config.yaml
n_layer: 10
d_model: 128
n_kv_head: 1
activation: "gelu"
qk_norm: false
bias: "none"
tie_embeddings: true
weight_decay: 0.43
lr_head: 0.00561
warmup_steps: 277
batch_tokens: 16384
Each number is 200 + 30 x the weight over its row's rms, rounded and kept within 0 to 999. Layers, rows and columns count from 0. The size before them is the row's rms in percent of the matrix's.

# layer 4 attention output (transposed), 128x128, rms 0.0757, rows 11-31,43-63,75-95,106-127, columns 64-127
087,175,210,183,203,191,183,202,151,231,140,247,284,180,245,194,157,175,175,211,185,187,226,231,208,168,198,190,205,258,192,227,215,200,196,236,135,204,185,235,156,173,140,182,255,147,170,157,191,265,220,186,176,217,254,236,222,209,160,116,187,186,189,209,192
082,240,192,202,216,201,202,199,201,209,162,137,146,179,198,241,208,169,217,250,188,234,200,156,187,215,173,245,150,211,222,186,234,215,138,195,199,210,191,181,182,177,176,180,152,190,181,156,189,263,247,185,182,225,172,235,205,214,191,240,250,162,203,164,174
083,187,199,164,248,238,161,221,205,205,278,167,192,209,225,204,219,164,157,197,205,200,160,177,225,217,243,133,206,183,181,234,212,222,174,184,226,268,197,198,180,204,203,214,167,203,173,167,223,200,209,174,231,158,158,246,216,179,162,254,178,128,191,185,197
081,189,242,219,194,238,203,223,169,207,185,165,219,229,248,193,186,185,178,153,216,211,254,191,173,254,156,223,188,209,159,189,157,188,193,239,197,201,183,252,204,189,194,156,268,265,184,204,182,211,191,195,220,210,196,209,241,163,166,278,186,192,180,213,168
082,240,193,183,172,196,150,210,232,193,242,188,182,174,155,186,196,263,253,244,247,177,237,200,195,207,152,189,171,271,161,177,227,217,194,194,210,167,189,198,139,192,168,177,221,219,206,164,226,253,154,179,210,169,173,229,190,174,243,191,151,229,147,224,240
082,191,218,231,249,203,166,197,251,190,179,238,212,181,199,182,171,274,150,190,212,243,291,199,219,218,217,198,180,199,197,174,185,204,164,259,167,206,233,170,171,182,208,193,231,172,241,258,158,208,209,166,195,201,164,214,183,153,209,213,207,191,185,164,188
086,211,198,246,229,267,206,194,197,176,196,157,221,217,246,233,156,186,173,206,173,223,198,223,181,191,146,216,229,172,223,156,233,204,207,185,190,188,188,175,215,234,178,177,206,201,208,167,180,245,199,168,215,226,174,183,187,164,248,180,197,247,176,186,223
089,199,201,230,265,158,244,193,159,215,213,241,159,175,250,214,193,200,205,146,199,187,203,180,149,222,227,234,212,229,208,160,199,203,181,251,205,268,198,140,142,219,178,204,143,223,182,218,246,186,165,224,183,197,209,167,191,196,276,172,192,209,213,178,205
084,194,203,231,193,226,148,232,182,234,243,182,161,197,244,192,190,193,169,226,234,206,187,180,168,171,113,173,197,205,165,191,247,201,192,238,243,193,137,181,167,242,186,253,160,235,222,238,195,233,142,203,177,197,210,185,220,242,255,176,244,188,209,165,158
092,196,219,233,250,154,217,161,220,195,226,167,178,161,168,205,169,145,151,192,171,223,161,208,193,196,181,151,186,195,230,228,223,235,234,154,168,228,200,213,162,242,220,204,224,193,200,190,209,195,239,204,218,187,196,196,212,194,199,188,262,243,158,169,228
076,215,201,209,227,197,161,208,241,195,253,203,181,221,204,150,154,189,195,150,189,201,178,265,200,227,188,153,209,181,206,175,233,151,163,225,167,143,148,249,185,202,203,192,199,216,225,197,212,255,163,158,218,233,241,276,175,203,210,190,210,154,217,218,228
084,212,203,160,179,264,200,135,162,164,250,193,213,139,186,236,152,241,165,214,222,197,178,168,191,147,176,178,253,205,205,239,168,222,199,196,194,159,225,161,222,184,166,166,178,208,185,171,230,204,185,229,254,220,180,165,192,194,207,226,251,146,211,235,217
080,226,165,199,248,217,200,160,227,226,157,198,160,181,173,223,129,203,239,175,237,194,221,178,186,178,174,233,189,148,181,187,217,189,205,207,191,207,200,207,181,249,173,159,211,251,219,205,183,130,222,214,202,187,185,258,154,220,210,228,187,171,178,192,212
081,220,160,144,243,217,146,237,178,160,210,226,189,226,225,191,235,191,255,222,251,208,199,229,131,164,184,218,179,190,169,194,251,188,220,226,232,198,263,203,196,219,169,219,205,188,220,238,180,177,239,178,189,233,218,149,233,146,207,228,199,246,239,215,160
080,207,197,214,202,207,199,204,242,198,163,173,210,245,225,203,258,282,177,210,198,184,205,262,194,236,215,213,206,157,208,221,227,233,213,198,204,188,164,258,181,175,209,195,225,214,230,169,195,125,131,165,196,213,210,145,236,181,196,196,201,210,173,217,202
084,191,187,228,132,224,255,225,206,219,213,174,208,249,216,198,161,233,213,167,203,223,212,254,183,221,226,156,151,172,162,204,202,179,190,123,195,172,186,192,178,200,196,204,175,175,216,178,171,205,242,232,204,195,287,244,231,286,239,185,150,156,234,212,154
079,201,238,167,182,273,181,229,228,209,168,209,194,176,192,223,175,208,140,264,178,199,182,233,170,227,219,176,205,170,200,168,192,237,204,205,168,194,201,211,169,177,178,177,285,195,216,249,174,194,135,216,160,205,222,238,256,227,207,189,189,150,222,153,188
084,235,168,186,189,148,244,212,170,231,180,213,217,165,262,162,234,258,259,229,160,216,216,187,172,204,168,196,241,199,213,199,191,200,193,191,196,211,201,211,161,158,198,232,239,232,225,208,201,226,194,210,188,220,236,222,216,184,172,255,214,195,193,191,178
085,185,161,275,187,202,177,177,234,234,242,185,200,160,212,181,185,140,221,243,178,204,168,203,244,199,211,184,216,246,182,151,226,196,228,168,234,186,263,215,203,193,256,196,211,164,185,254,260,217,180,158,213,179,201,207,164,193,204,187,186,165,231,164,241
086,179,179,184,187,218,225,142,194,231,190,179,211,177,236,233,215,129,293,248,193,176,220,179,210,193,249,163,154,185,170,173,193,217,150,201,192,224,185,227,194,199,209,181,196,253,210,214,193,209,228,209,232,258,209,160,243,220,229,196,135,203,242,177,221
089,183,249,192,228,177,223,215,197,223,197,204,202,232,165,219,242,148,236,228,160,202,219,208,153,215,196,231,205,170,154,176,204,221,193,204,205,241,195,196,204,226,236,178,223,179,150,199,210,174,210,186,195,183,209,221,173,198,242,216,216,196,225,220,192
098,148,196,163,195,177,189,202,155,222,147,233,271,201,234,195,155,167,172,202,163,181,213,218,194,144,189,185,211,253,187,224,221,181,184,221,120,217,195,229,154,171,152,170,235,146,162,158,167,285,238,172,169,213,236,212,201,215,133,119,184,169,193,201,190
097,240,202,179,232,193,196,205,185,214,159,141,157,181,196,233,201,192,221,253,202,235,203,155,184,204,163,253,143,225,215,198,230,235,152,196,210,231,202,187,165,180,168,191,181,171,176,156,186,244,256,197,172,232,198,248,206,213,191,255,247,169,198,163,164
098,183,193,171,247,253,165,216,220,208,272,174,197,185,224,183,230,167,177,185,221,214,185,157,186,206,250,132,233,184,173,221,205,226,181,192,225,267,198,178,143,234,208,215,165,213,188,165,210,214,218,194,239,160,165,250,199,174,173,269,174,130,196,177,200
091,196,235,207,201,240,217,219,171,212,184,156,200,208,225,180,181,182,184,138,208,201,253,184,155,247,135,234,172,198,151,173,156,181,197,248,201,196,185,248,224,188,214,161,242,257,169,224,164,183,189,203,211,202,204,201,222,174,161,264,184,198,192,211,168
096,239,195,177,154,194,166,210,245,167,225,180,191,185,170,176,198,248,250,236,208,176,223,203,197,203,150,177,150,263,166,180,199,227,201,176,193,149,172,195,171,193,175,152,214,217,200,186,209,280,164,166,208,154,174,239,175,170,252,188,162,222,146,242,246
093,184,232,227,223,202,171,187,213,206,207,234,215,174,196,187,186,273,138,200,209,231,282,193,233,238,224,204,179,219,229,165,171,213,191,259,184,213,237,171,159,183,211,193,239,174,236,261,165,200,204,176,191,205,157,213,196,142,208,235,231,204,184,176,205
089,200,198,226,207,271,205,200,177,178,204,173,209,213,234,254,153,193,177,211,188,200,196,222,172,182,134,228,235,166,221,155,232,191,200,178,189,199,206,192,197,232,170,180,218,214,201,152,187,242,182,183,216,213,183,154,197,146,246,179,176,264,175,186,226
097,199,206,254,268,159,248,203,176,213,218,231,178,173,257,208,202,206,203,143,207,189,173,183,168,245,214,220,209,226,228,159,210,198,197,265,175,285,202,129,133,220,176,190,160,204,190,221,252,200,184,214,183,201,185,173,198,180,253,183,183,203,206,172,205
095,190,224,236,197,212,152,220,178,241,241,163,181,195,261,208,182,209,155,207,233,193,167,202,189,169,126,181,192,198,151,209,233,205,209,214,234,222,139,193,177,228,174,255,163,230,208,248,185,215,147,198,167,183,212,193,201,229,248,186,236,174,186,184,162
101,191,230,236,251,147,229,166,233,195,187,172,202,154,172,215,177,148,148,196,166,213,159,218,197,183,167,124,178,183,226,208,217,227,214,153,159,204,209,215,165,226,209,213,229,190,221,177,214,181,225,205,218,176,197,198,212,189,199,171,242,251,154,151,228
082,210,194,184,202,185,168,171,243,228,249,213,166,236,183,138,161,177,170,186,192,190,189,263,203,218,202,135,193,183,217,200,269,175,144,244,189,178,182,259,163,193,214,206,209,220,204,192,243,245,169,175,215,207,248,273,174,228,220,184,182,156,223,214,215
093,198,213,155,173,274,217,146,180,180,239,203,236,146,175,233,148,232,149,221,208,194,177,202,216,164,184,184,233,213,204,227,160,210,198,189,207,169,237,170,234,203,159,187,172,198,174,173,219,208,175,212,239,231,180,146,202,191,172,223,261,122,210,221,196
087,233,168,200,225,210,195,152,225,216,148,196,151,164,182,209,146,174,208,180,232,201,220,180,204,170,184,232,190,155,189,204,222,219,225,206,168,197,210,223,191,236,169,157,215,235,196,208,182,113,230,207,205,179,174,282,145,207,180,226,198,166,171,183,214
096,240,174,144,230,231,150,232,190,163,216,218,194,210,217,180,214,194,258,206,244,216,210,238,118,170,195,216,162,179,169,194,235,198,230,218,207,194,241,204,194,221,191,220,176,189,213,219,181,195,242,184,205,231,216,127,227,143,184,213,193,242,228,217,164
093,205,192,203,193,206,192,191,246,164,170,179,213,225,222,208,262,268,184,219,158,180,193,257,192,242,204,213,213,151,204,241,215,231,200,195,189,171,152,249,170,193,205,204,218,212,222,168,187,113,159,150,204,221,206,133,218,189,197,195,208,218,165,210,176
095,203,196,216,147,225,249,223,191,190,230,179,208,247,195,196,157,261,220,157,201,207,234,255,214,234,215,158,177,173,191,178,199,157,186,124,173,187,203,178,183,189,192,203,178,187,229,192,170,219,238,221,206,198,289,257,227,288,224,186,137,154,221,212,161
094,206,223,177,171,269,183,201,214,207,189,214,199,158,191,224,169,194,156,262,178,188,186,202,153,195,234,168,199,167,190,155,159,233,198,182,179,178,201,195,166,167,189,185,250,210,199,257,172,198,149,245,160,199,206,220,261,232,198,174,198,146,231,131,175
090,221,168,180,182,149,247,206,166,230,200,202,218,169,258,175,233,262,254,216,133,233,219,188,187,211,184,177,237,191,208,219,197,197,205,173,181,200,181,198,163,177,197,219,231,238,207,204,199,220,207,197,196,194,221,230,232,182,166,261,212,175,185,181,182
096,186,172,264,206,182,177,197,223,245,263,183,194,168,218,197,185,151,232,238,178,194,172,215,229,220,198,176,209,243,185,151,218,192,229,159,242,178,275,230,195,198,266,173,204,186,192,249,248,209,165,167,196,185,177,216,151,181,187,204,188,159,227,169,252
093,184,192,178,197,218,228,150,211,241,200,188,213,168,228,219,223,129,279,249,209,198,209,199,236,192,252,167,148,194,171,189,205,211,169,204,191,214,177,224,225,185,205,181,199,234,231,249,187,212,233,208,240,252,211,149,252,201,220,206,139,178,234,176,230
093,204,242,178,233,157,203,223,186,227,198,214,198,240,172,223,239,170,242,217,161,208,223,208,166,215,189,225,222,175,160,160,197,238,193,208,205,238,189,185,192,219,239,165,223,176,158,196,216,159,212,151,192,189,218,236,165,189,227,212,230,182,224,225,178
098,251,198,216,224,196,204,210,253,169,245,161,178,160,188,217,210,240,227,216,199,253,138,193,245,209,163,183,184,132,182,206,163,196,181,166,276,179,139,183,244,246,225,193,184,242,223,226,205,182,151,231,194,198,173,198,184,192,207,278,198,180,234,179,173
095,191,189,209,161,210,217,217,231,193,223,251,206,240,240,200,164,163,212,195,172,169,199,246,197,199,228,126,256,181,182,226,191,189,261,227,200,169,198,215,236,206,215,179,221,153,204,200,233,162,198,232,231,190,258,155,197,177,223,132,195,230,209,194,188
106,246,229,228,148,175,258,166,170,193,136,186,188,233,191,203,193,199,210,177,151,175,245,227,222,189,170,228,193,205,229,176,220,165,196,220,198,129,219,174,259,188,217,209,215,199,200,210,218,212,186,213,183,235,239,129,238,283,208,165,199,275,173,226,235
097,177,185,217,163,201,177,162,235,190,250,272,171,218,160,233,223,188,231,236,171,206,144,251,250,165,258,188,215,227,241,203,206,177,242,183,195,200,234,171,162,208,208,247,158,133,200,196,246,175,202,171,170,155,211,218,187,214,212,162,199,225,180,218,255
102,191,203,231,230,235,203,193,165,241,193,213,220,248,231,227,226,140,169,121,157,217,212,213,217,211,241,249,247,162,212,202,173,121,210,180,203,266,230,219,232,190,242,254,155,211,202,194,204,176,231,226,201,203,225,139,237,201,156,157,248,240,234,183,194
093,205,127,178,214,216,220,271,194,182,192,199,175,188,238,224,240,158,228,189,221,197,182,220,196,207,182,205,242,196,181,249,204,186,221,161,203,204,174,210,214,211,207,186,195,221,173,168,198,264,213,241,178,198,211,182,210,213,166,152,221,226,204,230,215
093,210,214,203,202,202,206,192,173,228,176,229,215,202,155,190,247,146,218,229,199,158,211,202,215,220,264,164,196,211,243,254,162,220,193,208,196,223,204,193,232,185,247,224,144,177,199,198,190,157,202,253,198,173,218,217,197,259,186,178,231,184,187,245,193
094,215,189,182,203,204,170,225,230,219,192,168,211,231,157,213,212,192,232,221,190,195,208,228,187,142,210,181,192,156,237,210,233,231,190,155,234,148,177,248,255,188,224,226,178,201,219,177,162,154,169,195,182,181,175,244,212,175,154,205,212,250,196,207,184
091,212,190,213,200,223,186,180,189,175,190,255,247,190,178,188,229,188,226,201,183,201,247,213,239,216,266,226,227,153,250,200,199,218,187,154,190,175,241,183,211,149,213,176,248,212,168,189,291,213,199,207,220,171,221,225,184,212,157,202,168,238,163,223,216
094,170,200,176,138,234,181,214,239,223,206,231,180,196,247,198,188,245,264,202,252,221,218,168,234,184,230,257,233,201,166,201,188,189,198,256,208,206,193,193,218,187,256,193,190,210,186,210,180,206,179,159,194,210,177,200,180,210,181,239,169,151,228,232,195
089,191,246,193,213,204,201,172,148,144,159,186,206,212,220,261,208,195,197,224,236,211,175,201,214,215,245,226,172,208,186,243,162,234,230,163,177,214,189,150,177,207,153,182,244,157,222,223,170,157,193,205,181,231,156,161,223,193,183,221,184,199,187,213,123
091,203,212,208,228,171,224,255,191,242,152,193,183,241,192,176,253,165,234,210,196,198,204,164,196,210,228,199,152,206,203,180,282,206,177,157,212,194,150,212,192,207,234,206,226,204,219,199,181,182,245,215,150,174,183,231,164,231,176,195,178,227,189,260,210
091,149,207,198,189,186,189,251,166,202,257,229,254,179,211,185,205,202,168,222,143,194,177,195,196,241,206,153,229,263,193,223,191,184,155,177,187,194,189,162,199,168,241,237,201,180,183,191,196,240,186,254,194,215,173,146,242,198,206,157,183,238,230,208,207
094,176,227,185,172,154,232,166,234,201,173,175,220,157,170,184,162,237,184,166,174,207,183,160,249,201,198,177,235,199,195,209,182,229,163,212,150,204,176,197,181,186,186,180,251,212,259,169,235,226,194,210,185,194,193,231,155,225,224,193,170,160,199,188,202
085,177,195,172,226,206,210,227,165,232,229,185,228,184,220,213,170,166,215,223,227,195,192,168,210,203,189,191,175,214,271,159,181,181,239,165,207,233,253,152,205,188,178,181,218,213,210,174,233,263,246,208,174,228,165,244,158,186,217,180,188,199,226,203,175
089,212,199,222,213,170,128,160,234,197,161,215,213,184,215,168,220,158,218,216,219,197,134,128,189,175,187,235,226,252,233,245,132,233,181,264,227,187,182,236,247,170,239,205,223,205,204,242,217,198,163,170,213,245,180,183,202,130,171,163,227,202,215,193,201
105,172,221,231,214,161,241,172,191,180,207,204,183,188,227,158,248,193,210,165,197,178,229,184,247,212,167,226,206,229,181,151,248,182,207,195,221,234,213,179,217,238,183,207,175,227,186,161,237,258,256,203,247,199,218,196,133,199,191,256,212,195,214,277,171
093,200,225,225,238,208,128,195,216,206,249,203,194,237,173,207,157,180,153,163,193,175,216,164,233,206,237,208,170,197,202,219,207,209,211,212,196,172,196,225,227,218,200,195,192,174,158,180,201,191,192,208,226,215,202,142,165,210,253,174,201,189,229,207,201
096,192,191,214,220,178,263,200,195,152,190,228,208,203,145,217,219,231,188,205,235,182,211,192,177,222,213,217,184,172,188,239,182,155,156,233,164,218,150,195,215,218,188,189,222,217,192,140,160,200,204,194,201,224,194,212,255,203,203,215,221,232,142,224,163
096,228,207,244,179,164,178,245,221,189,203,211,222,199,153,170,172,232,147,209,163,203,195,211,158,243,187,221,247,215,190,193,162,197,219,171,193,164,173,173,187,244,168,233,216,149,151,156,187,166,178,193,155,154,216,226,189,238,147,220,243,174,190,212,180
099,204,172,189,161,240,209,206,217,179,204,238,201,152,251,160,177,224,151,185,210,198,189,197,195,219,231,175,220,255,248,251,199,201,217,198,190,186,215,230,174,205,161,206,186,251,211,217,161,214,177,236,233,277,167,208,234,212,199,188,198,175,180,191,197
118,218,234,231,220,207,206,210,146,166,165,216,186,172,210,206,216,200,201,193,205,168,200,196,212,207,209,235,237,228,165,212,238,253,230,135,209,222,204,235,220,184,265,173,206,203,251,220,184,152,217,190,228,193,164,176,211,238,203,181,212,197,258,234,211
130,158,209,177,189,185,186,196,160,224,147,239,271,211,230,215,144,173,185,200,170,187,212,214,197,148,186,176,217,267,181,230,228,206,194,231,120,221,218,242,150,188,149,183,235,155,157,173,172,285,234,169,179,215,254,211,197,233,145,114,191,196,196,204,196
124,238,200,181,227,199,209,215,199,215,161,136,156,185,193,225,216,201,222,253,199,234,203,160,200,205,177,254,146,226,223,195,222,224,147,196,195,230,201,209,183,179,172,185,180,175,167,151,190,258,256,194,176,220,190,247,204,218,194,267,247,170,199,166,174
131,182,186,155,262,254,166,215,211,198,282,174,198,188,227,190,231,156,168,195,222,190,187,174,194,220,258,139,221,185,173,215,203,230,178,182,232,253,203,195,161,222,217,220,163,216,200,166,214,204,207,187,234,170,161,242,202,177,154,272,174,132,200,174,193
124,196,238,227,209,249,218,234,170,211,175,161,206,214,230,186,188,187,177,146,202,190,260,181,167,256,139,241,172,188,152,190,165,192,195,243,195,199,190,254,218,188,214,173,243,257,181,204,165,209,191,195,211,206,198,210,230,181,145,273,206,201,190,210,174
127,237,185,183,160,191,149,205,229,167,238,185,196,195,192,193,199,227,247,242,215,186,231,202,199,193,140,177,154,252,160,186,213,243,204,184,200,159,168,202,159,198,163,155,221,232,198,188,217,274,179,177,213,173,177,235,167,178,251,181,150,218,164,248,246
116,182,225,238,219,196,175,183,232,215,207,245,219,174,199,180,173,265,139,185,221,221,276,200,220,215,238,195,184,225,208,171,182,212,182,249,180,215,242,181,159,168,218,202,238,168,242,250,171,202,186,160,195,220,165,205,211,144,217,239,229,207,199,182,193
117,194,202,224,211,263,237,194,203,175,182,159,209,225,228,249,146,203,190,194,183,207,194,209,182,170,147,231,245,180,229,151,227,186,205,191,194,212,204,200,187,242,175,187,234,222,214,149,177,239,185,163,223,224,179,171,185,155,243,196,172,252,173,185,220
124,197,189,227,248,162,245,192,164,213,209,237,172,172,248,219,203,193,210,142,206,190,177,183,155,242,212,212,205,223,215,155,211,186,192,257,203,268,192,128,134,221,162,195,150,203,173,222,243,189,198,222,182,189,206,176,195,182,269,171,176,195,231,184,217
124,194,220,242,188,210,174,235,181,245,233,168,158,193,260,213,187,197,180,209,231,202,183,193,181,163,112,169,196,206,164,210,236,197,203,219,226,223,142,182,168,236,180,248,172,236,203,253,189,225,155,192,174,185,215,196,204,247,256,177,232,183,204,182,165
126,187,213,225,248,143,221,174,227,185,202,182,198,161,174,211,195,143,140,219,172,227,161,216,192,205,156,135,181,191,236,222,209,215,217,162,171,215,201,221,156,225,207,213,237,205,227,189,198,200,244,198,235,180,204,210,206,193,194,172,232,255,164,161,233
118,199,190,206,202,195,191,189,245,223,220,221,184,230,192,147,150,196,189,164,191,192,201,251,212,213,202,143,200,174,198,200,253,163,136,257,177,187,161,244,170,214,212,195,193,217,211,201,223,270,175,166,221,208,280,257,173,214,229,184,185,169,224,220,206
121,206,200,174,165,266,210,144,175,171,234,207,244,137,165,221,142,258,169,226,226,186,188,190,199,169,185,185,220,194,210,233,167,212,202,194,204,173,241,163,219,197,153,201,201,200,178,173,220,226,177,229,258,214,196,156,200,190,189,212,241,133,224,219,195
123,234,165,196,227,200,184,146,211,209,164,187,158,178,194,205,138,179,225,188,250,205,219,184,202,162,185,239,182,153,184,195,221,216,209,209,196,193,209,213,177,235,175,149,205,249,189,200,187,110,234,221,205,204,170,263,148,207,191,209,177,167,187,198,232
121,246,159,132,232,223,139,240,181,166,225,226,201,212,235,186,212,185,251,202,251,196,211,244,136,161,204,212,162,204,161,189,236,193,225,217,221,189,251,217,216,222,182,224,190,191,210,214,186,184,237,170,204,234,199,137,220,139,196,211,190,257,239,223,159
122,204,199,214,180,198,195,191,247,156,179,184,203,223,216,210,267,268,187,209,171,174,201,262,191,237,198,217,219,155,197,240,217,236,195,204,198,158,168,251,175,200,190,212,223,206,222,181,180,106,152,142,206,212,196,134,228,192,205,189,204,213,174,209,161
130,201,185,228,131,199,253,206,197,211,229,181,202,244,191,210,144,256,236,157,191,210,218,251,199,217,199,172,167,174,182,185,200,161,181,128,182,185,201,190,165,201,193,218,168,193,226,177,175,206,241,220,195,191,271,242,225,289,235,184,137,145,227,206,159
122,202,230,170,176,256,184,207,216,215,186,216,202,155,181,230,173,198,146,248,169,195,174,225,154,208,222,148,206,180,194,168,178,234,198,194,172,173,207,198,172,175,174,176,265,210,209,256,163,187,139,225,162,202,211,215,249,228,175,166,196,139,222,139,178
119,226,174,171,173,160,244,198,186,236,186,205,222,167,269,168,235,271,254,218,145,234,224,187,188,212,185,175,242,206,214,218,214,193,207,184,192,202,177,188,165,169,209,209,253,241,204,209,201,196,195,199,197,190,208,234,226,172,159,244,231,175,175,183,184
133,184,165,248,209,175,176,187,220,247,266,189,196,171,213,185,185,160,233,235,180,200,174,213,230,201,204,176,218,256,176,147,227,195,233,160,229,183,277,224,195,211,264,188,204,179,193,253,242,209,167,184,209,183,188,205,159,196,197,196,184,162,238,168,253
127,180,183,181,202,212,223,159,213,226,182,183,227,191,227,241,215,133,286,247,211,191,204,198,238,195,259,168,155,191,151,192,211,215,157,199,200,227,167,218,219,190,199,183,197,235,224,228,189,192,235,224,233,252,205,159,237,195,229,202,151,183,239,179,235
131,192,248,182,207,143,214,221,199,222,198,199,202,223,153,222,230,155,231,220,161,217,226,203,166,212,182,217,205,174,166,170,197,226,198,204,211,226,186,177,182,237,223,162,217,182,154,184,210,155,213,168,192,171,214,238,165,200,223,214,228,199,214,221,189
# layer 4 attention value, 32x128, rms 0.0642, rows 11-31, columns 64-127
103,198,206,188,205,170,214,185,188,185,189,157,174,150,215,222,222,187,220,186,203,236,182,239,193,212,219,195,215,205,176,196,163,221,181,272,155,183,189,234,157,170,190,258,214,198,218,195,221,187,178,157,217,253,165,161,179,202,247,189,217,215,196,187,236
104,187,219,203,215,221,216,169,175,181,175,130,154,245,194,232,245,165,196,205,210,175,189,195,311,236,174,194,266,192,215,153,250,153,168,152,173,226,217,144,173,194,182,203,222,202,158,219,193,187,230,178,196,219,206,212,210,163,191,213,203,229,172,210,217
101,218,187,181,226,206,190,213,157,179,204,198,210,205,188,179,249,256,201,226,178,264,159,202,248,243,187,229,171,140,234,190,220,163,210,255,181,231,227,213,250,147,169,204,212,237,157,253,222,246,234,239,209,187,209,190,200,171,219,189,209,124,190,243,213
102,207,244,232,243,236,186,218,187,196,230,240,230,192,225,187,163,155,129,202,151,237,200,155,173,191,215,190,175,212,225,197,212,226,191,211,184,204,213,250,217,219,198,194,244,172,214,222,138,192,186,146,227,243,184,173,195,137,193,198,224,215,140,171,167
098,253,194,166,148,165,179,192,147,155,205,220,239,223,217,174,225,212,245,268,214,239,218,199,237,191,203,231,277,199,170,200,231,163,199,200,156,241,159,245,191,222,231,204,200,140,224,198,164,185,168,184,165,197,165,174,175,226,198,205,200,197,168,158,249
098,195,192,270,176,203,191,142,215,174,186,173,171,232,178,188,195,205,200,224,151,165,262,208,127,157,183,193,214,139,220,163,191,182,227,235,221,143,209,170,186,212,220,198,230,192,194,208,192,149,148,178,157,201,188,165,192,238,235,225,180,198,179,261,208
099,205,179,196,201,211,215,178,206,221,163,267,206,212,217,278,244,232,195,282,190,237,219,259,205,225,200,153,176,191,152,143,249,201,188,175,213,157,203,263,186,188,176,160,210,180,211,241,208,173,239,182,205,246,235,216,146,200,187,231,233,164,216,165,191
098,174,213,213,173,166,155,262,182,177,239,226,190,250,183,243,161,227,151,180,192,234,173,193,205,204,219,239,201,223,192,178,167,217,203,132,191,180,218,197,192,207,166,249,200,156,203,190,230,196,174,207,175,175,196,177,160,269,192,239,246,175,242,216,217
096,231,210,224,197,212,244,224,188,226,212,212,168,200,199,175,143,179,222,248,172,188,221,201,239,251,208,236,126,216,237,167,197,220,213,241,219,250,212,194,209,250,179,171,192,185,148,221,225,184,171,182,122,241,206,177,166,188,219,177,213,144,189,196,208
103,164,233,254,204,198,180,189,144,261,164,145,206,234,156,150,246,224,203,145,232,181,178,250,177,200,246,194,178,196,216,198,177,195,200,146,184,213,228,217,183,235,208,182,224,184,148,199,230,203,201,229,165,178,204,232,193,143,204,180,205,226,168,139,188
094,181,184,167,187,224,168,226,182,143,218,171,194,208,215,144,207,245,226,185,142,180,196,219,188,189,201,196,277,224,227,145,182,205,227,178,211,194,184,201,205,190,201,197,188,206,261,210,180,160,200,189,235,189,238,224,166,151,180,191,234,159,215,139,270
098,220,208,230,195,229,176,185,157,176,225,170,201,231,219,262,215,234,207,197,194,191,221,206,127,186,184,211,237,173,164,166,190,231,191,176,230,174,213,146,196,190,193,204,226,267,202,198,187,257,172,224,211,230,241,199,203,166,218,196,231,198,160,180,216
101,270,241,202,203,227,235,208,217,201,216,174,225,191,147,150,195,155,231,158,233,225,171,185,191,196,172,237,128,178,196,217,230,180,155,240,186,129,142,198,213,162,205,229,194,208,236,225,177,221,168,248,232,201,202,252,172,215,185,170,159,166,251,160,225
098,242,178,168,195,223,203,200,157,148,174,232,173,177,165,173,158,202,204,219,141,259,184,205,193,239,237,191,223,174,193,169,210,212,218,214,240,208,222,221,168,166,201,205,196,160,184,170,151,239,243,238,191,197,165,150,254,189,215,164,211,227,223,145,219
100,216,169,215,198,235,199,136,176,237,190,165,192,223,189,186,225,189,171,182,165,224,185,298,227,233,233,182,148,203,171,200,225,190,199,184,209,175,187,159,210,222,241,155,207,236,211,204,183,167,180,204,155,196,154,217,180,205,225,222,144,227,193,182,171
099,163,269,216,152,209,207,206,218,179,209,255,224,197,184,183,184,175,189,164,184,263,219,236,217,207,188,225,246,206,154,203,246,165,238,198,207,232,180,96,210,195,196,238,167,227,220,140,212,199,195,213,174,207,219,170,205,175,177,239,187,178,219,182,170
099,183,231,186,157,240,165,193,208,252,217,204,155,204,191,209,204,241,273,224,208,248,226,187,144,289,223,154,198,198,208,217,216,182,213,189,200,233,160,208,228,205,226,238,217,167,184,186,221,158,161,199,218,138,186,229,216,177,251,217,207,183,235,221,207
102,150,237,264,203,188,228,214,176,210,220,212,221,187,155,191,162,176,211,192,208,142,162,211,190,153,209,164,250,212,162,226,180,196,278,243,191,167,186,186,217,215,183,138,199,186,267,182,220,250,209,163,230,213,183,198,201,234,216,173,223,182,203,145,191
099,182,192,177,209,218,218,235,165,209,204,170,145,117,247,162,173,244,257,219,188,220,177,197,200,195,244,210,196,233,209,222,153,201,176,149,184,181,215,196,185,201,216,206,229,181,196,241,221,212,185,178,185,148,230,171,225,226,218,217,175,168,209,175,222
101,156,180,162,238,199,240,203,195,244,169,169,172,168,170,195,241,200,215,236,173,164,204,203,227,194,220,263,157,219,193,156,191,190,224,197,162,205,191,239,138,201,232,268,185,222,215,187,211,184,231,135,196,189,186,237,210,213,210,179,230,213,206,213,213
105,224,220,196,214,204,205,139,219,186,241,148,207,192,188,173,202,227,199,179,142,178,187,195,207,218,189,185,167,222,166,160,237,211,191,190,216,195,170,219,227,210,186,172,235,121,249,209,183,222,192,200,178,142,239,221,229,265,168,195,168,188,191,171,198
# layer 4 MLP up, 512x128, rms 0.0695, rows 0-1, columns 64-127
111,170,218,197,266,228,216,182,225,180,213,164,192,181,208,239,207,234,236,244,181,265,174,174,184,195,200,185,165,212,193,121,174,160,166,216,188,237,195,187,194,137,239,223,210,194,227,195,223,191,231,208,228,194,203,195,173,230,203,229,190,193,215,210,206
103,139,180,175,187,238,232,200,210,169,240,179,159,222,271,219,207,221,286,187,220,212,240,233,221,167,168,206,181,200,238,175,219,232,186,213,186,228,214,226,162,139,207,211,186,179,243,147,142,170,206,214,230,228,247,165,188,210,138,173,183,235,172,214,196
# layer 4 MLP down (transposed), 512x128, rms 0.0525, rows 0, columns 64-127
102,226,246,187,257,235,251,182,184,188,185,174,215,196,200,251,198,235,229,184,216,206,203,173,218,290,189,218,150,162,247,197,183,199,190,207,171,194,201,162,129,223,194,225,217,196,190,166,201,132,195,215,206,214,199,228,192,192,200,205,208,212,181,199,166